Weights of a small transformer language model: 2.02M parameters.
Each number is 128 + 32 x the weight over its row's rms, rounded and kept within 0 to 255. Layers, rows and columns count from 0. Numbers have three digits each. The size before them is the row's rms in percent of the matrix's.

# layer 2 MLP up, 512x64, rms 0.347, rows 357-371, columns 0-63
086:158124139087150092139133156052135063151094125142151118118099147090092139133131150109142125125112189120146129181124094138059152157141185098136160174140072096139140159107196116136218104144108142
125:067101104111122146156029151093047174151105135115150120197120116119106106130130087155087119082134148126113145116096114107097113122118084151097135109105161168147078121130116129172176082191117118
094:114155109160167117104167118123090082114127162098071058098137112111146195102098141082157173156114104126094091103179113077148119117082104116150095152118103104101192155181145093118093129069144138
080:151125136126122097145102048060109110145103146125174136145142136173147108148128120154137093128086042128127143140158143068104149133117187148166078078144124187137160078135060119089115142130083113
053:134153098137128167119162117091168099138161146126096112111101100171175157108089180123155109087155082185079098058139093107188103133094108123198152124153132162163064128167126106113144142090141167
126:142176114126160150186088117130126160127135111179122147182094144158103156058086160092136088158186079156185125115167109135102137113097087138089185116123137139111145146091102100107173166086159180
092:121063134125159110212118083128101107087164167193097073171161105161155137106085082110111155135154115123140173169165078111147119120187110172122128124115175096155151142088152130130127164169104132
096:060107149138130114061130153188082134165139106116151084135172139099100110144121141057146128152110086164123123189117126161183113072087139161110189156114153103100128182159130177134085105115122137
110:146112162141073174206087110167086138098134161147128158166182147109122078100151158077133119145121097102182119116127133183159161126157108151177125177154081152080098141129117140168136103184086137
095:165116110183078149173078084087103152072130206083122140133077093120168158080164068150178137135077117160113104121136106181126120101106120139114113147135104099118155111106172165188128119134118128
074:077105118071129104138090221155177144159177123170112159114132078129158105158088142131078128080130176130127133107137169092123083125127134105069093062178150142132109123186106144149111103109121131
100:174154102172127157128076086069136177100136137104130081112141142126090092172160203123139130145075177116125092098090133092068074128123078072143129149084126118095162134082124156112130137162134097
072:112101194093074111099127108082166169168148103112120079133148193105137081130169132146090121185134129101182169154198153097108136128116156114108126174174161110111181109124141094090153144109165100
126:096122138114115205149113115135116133132190097114141136173119061131132134092069139163194098074145099136138134163085146125092047138096121109099146179118147102166174092094072114111148157111159129
106:185103125142110149126155132082109027142101131160118107085083141157190122114175115113160164097114160081145140122107168143146130110091143092172096087111070106106121186151105067097111139116160139
# layer 2 MLP down (transposed), 512x64, rms 0.17, rows 357-370, columns 0-63
110:096124190149121133084128155190087155152130155147088073125145122129155116161131132154112164116101112133142109133108129126187071107068111141185096172134159125109120127119062130096038160060140138
109:144147104145151104126155069155154109145139170158181095100148132083161184126107130100128097132117132148143111105140157132113125146106220085104085080116077102125194138194124130121071182073130148
098:116065137110101199168103186133147155139141097129152161199125167156132073106180109177124086091079154134137162191095125145126110112131121158135149136106090123164054128091114161109161138165121137
070:161154090123145192135151141192140125130117097180079140131134097144125136095117115112127163135165160143146032096141116188140131128148087155080133157090156103110081187161121067122172157141172148
049:115059149128158077102129120157095106091092127154164183113133132095125123165180103140095125150106152087135165197174126133086137112180122132067139112096119103081214114090167124123085106153150123
113:115083145155094126081140111097136088100153159046086106080138129117165100159163099208177118127110176131121138139070123136176130123196144114189070120144114173129105103128124146143134085131117103
091:071149110200119131107145115126061135108127140095103154078156138110116098104172122153097174108121131138141128111100147070086182131075165097103060098102091104157181127172140134100076139072124110
097:133121082075130115200133131068160131123153098122116177142074123159158145095152093165101176104112186107107126046090162090106140139159084101169087107137091126141086081130126110124176155108135105
121:132157071141157065109138165102191128153118076086099093110145148167152122107108121183142135128136160184084126135105113091104113110140119080078155071108164100138123101126163103085128177047157124
102:121151150085152145131143101149115110192136093158108070106170152110116078170101152136127124139209168062161194114100154068141115181105131139144133128106140144123089128124095101096153097104175189
088:147129142177127129119143153100091109141111108146155142138105134146092120100147119094184166210173096148040164105122096139146127148181126170153194183106170138115132117084153138092114199109095122
091:083088138127148115125186158162151140118147169121055171105069173129103158149043110135093143111168105095125104143133127114144159167131132178112109098172157146127051097156123084155156132133146073
078:134159104144157120137142126158140151162127115127120108102148122232187150159113128150184083110101138181120088141099147132123139128081144172180072107115042115133061147119145149182093156135120120
106:164121105144146111151139170115094068089157180173052124074124173121129160124169113085096124164137167127144139108193156140135173123108155133158116054187106122104074170144138119157087128119103136
# layer 2 MLP gate, 512x64, rms 0.348, rows 358-371, columns 0-63
124:110128129070167105087117149127122176100126185098154154133064089142092140076098193148100130127117095089127155129166123141094161070086131150101166100145127143113050122086061139134173152127155137
098:136132173043064185124126144132163170128119131145157197176069155115101088149188145181107106154153160107145165164097117173102090116154162150119108101150122136146086149144104174122118156150119150
078:127122119136131098142150111142177110102151148143137131174118119158100109113115127147140118193099066086089136094179144117138107115157066191178083072119130108162119063117095152115076159100134215
048:144169142090165167150183162130105132078108130181098158113125099068089117134128159097121183091214163125089111089146169046148139105122155145154103133154153130144139173121132128125086095131124179
119:151099146113122093050159164093172096115174161132104175080104096117148098189125161177161189127133179093098122155105142135150108090194166100133121128163136105151111129133100152120050150129126110
088:098101069160188111112153142169145063109124109155120128111116103150111110206133145149137181163096119113165134175117075185107149142165105125112181170136075081094132159157123091173139111080149134
095:142153177132093130083099139172078132204159099128145108141130191098134098106085121100104109105188093132118127165085107153161131054119122163083170143112185162091145169146103174132093119161127118
127:150149070078144077067176188109198116137114101091116084104152122146116135080113137129152143104183157149085139144083128145165173108135121111094139105084177098131129097115146114062109170097120165
090:094173153092152120123182115118123091163109105165115127116179176146078086185098184120104119162152148072150203112105125062140126154126134160097154120129135113141080121095073089079130114112151172
089:100089120074119117113093196166155155131162142116099178095149095153131147150113182169066101088139149139153128151152179092101110127121152124106096067170109110131134116201076146157147056109136120
095:099084109118120111141086145115117134150081170112087172103092113159097138157165150094086089108139152124112105112133111049166106189103125148179111114088145112093157157199094122163095184079129082
081:151127125129119127140177141164131124078136130135117166112147092163170190127082116124167106121119173167086052105123111099147164153081088163199112022109102110137084122164137137121116098132111152
115:109149178185056134139124113132146160135139114157173133194098130131140137104111129190071108084113144099133134092111112131101122113140154164125099116075113126174170136124118160193138190111177046
126:132143105069138117109065176136145156135119119127127092188153183111080154140147137091180125124117123212081175155095138075119115128166098158140111156083142164114139104178181173113130096136172106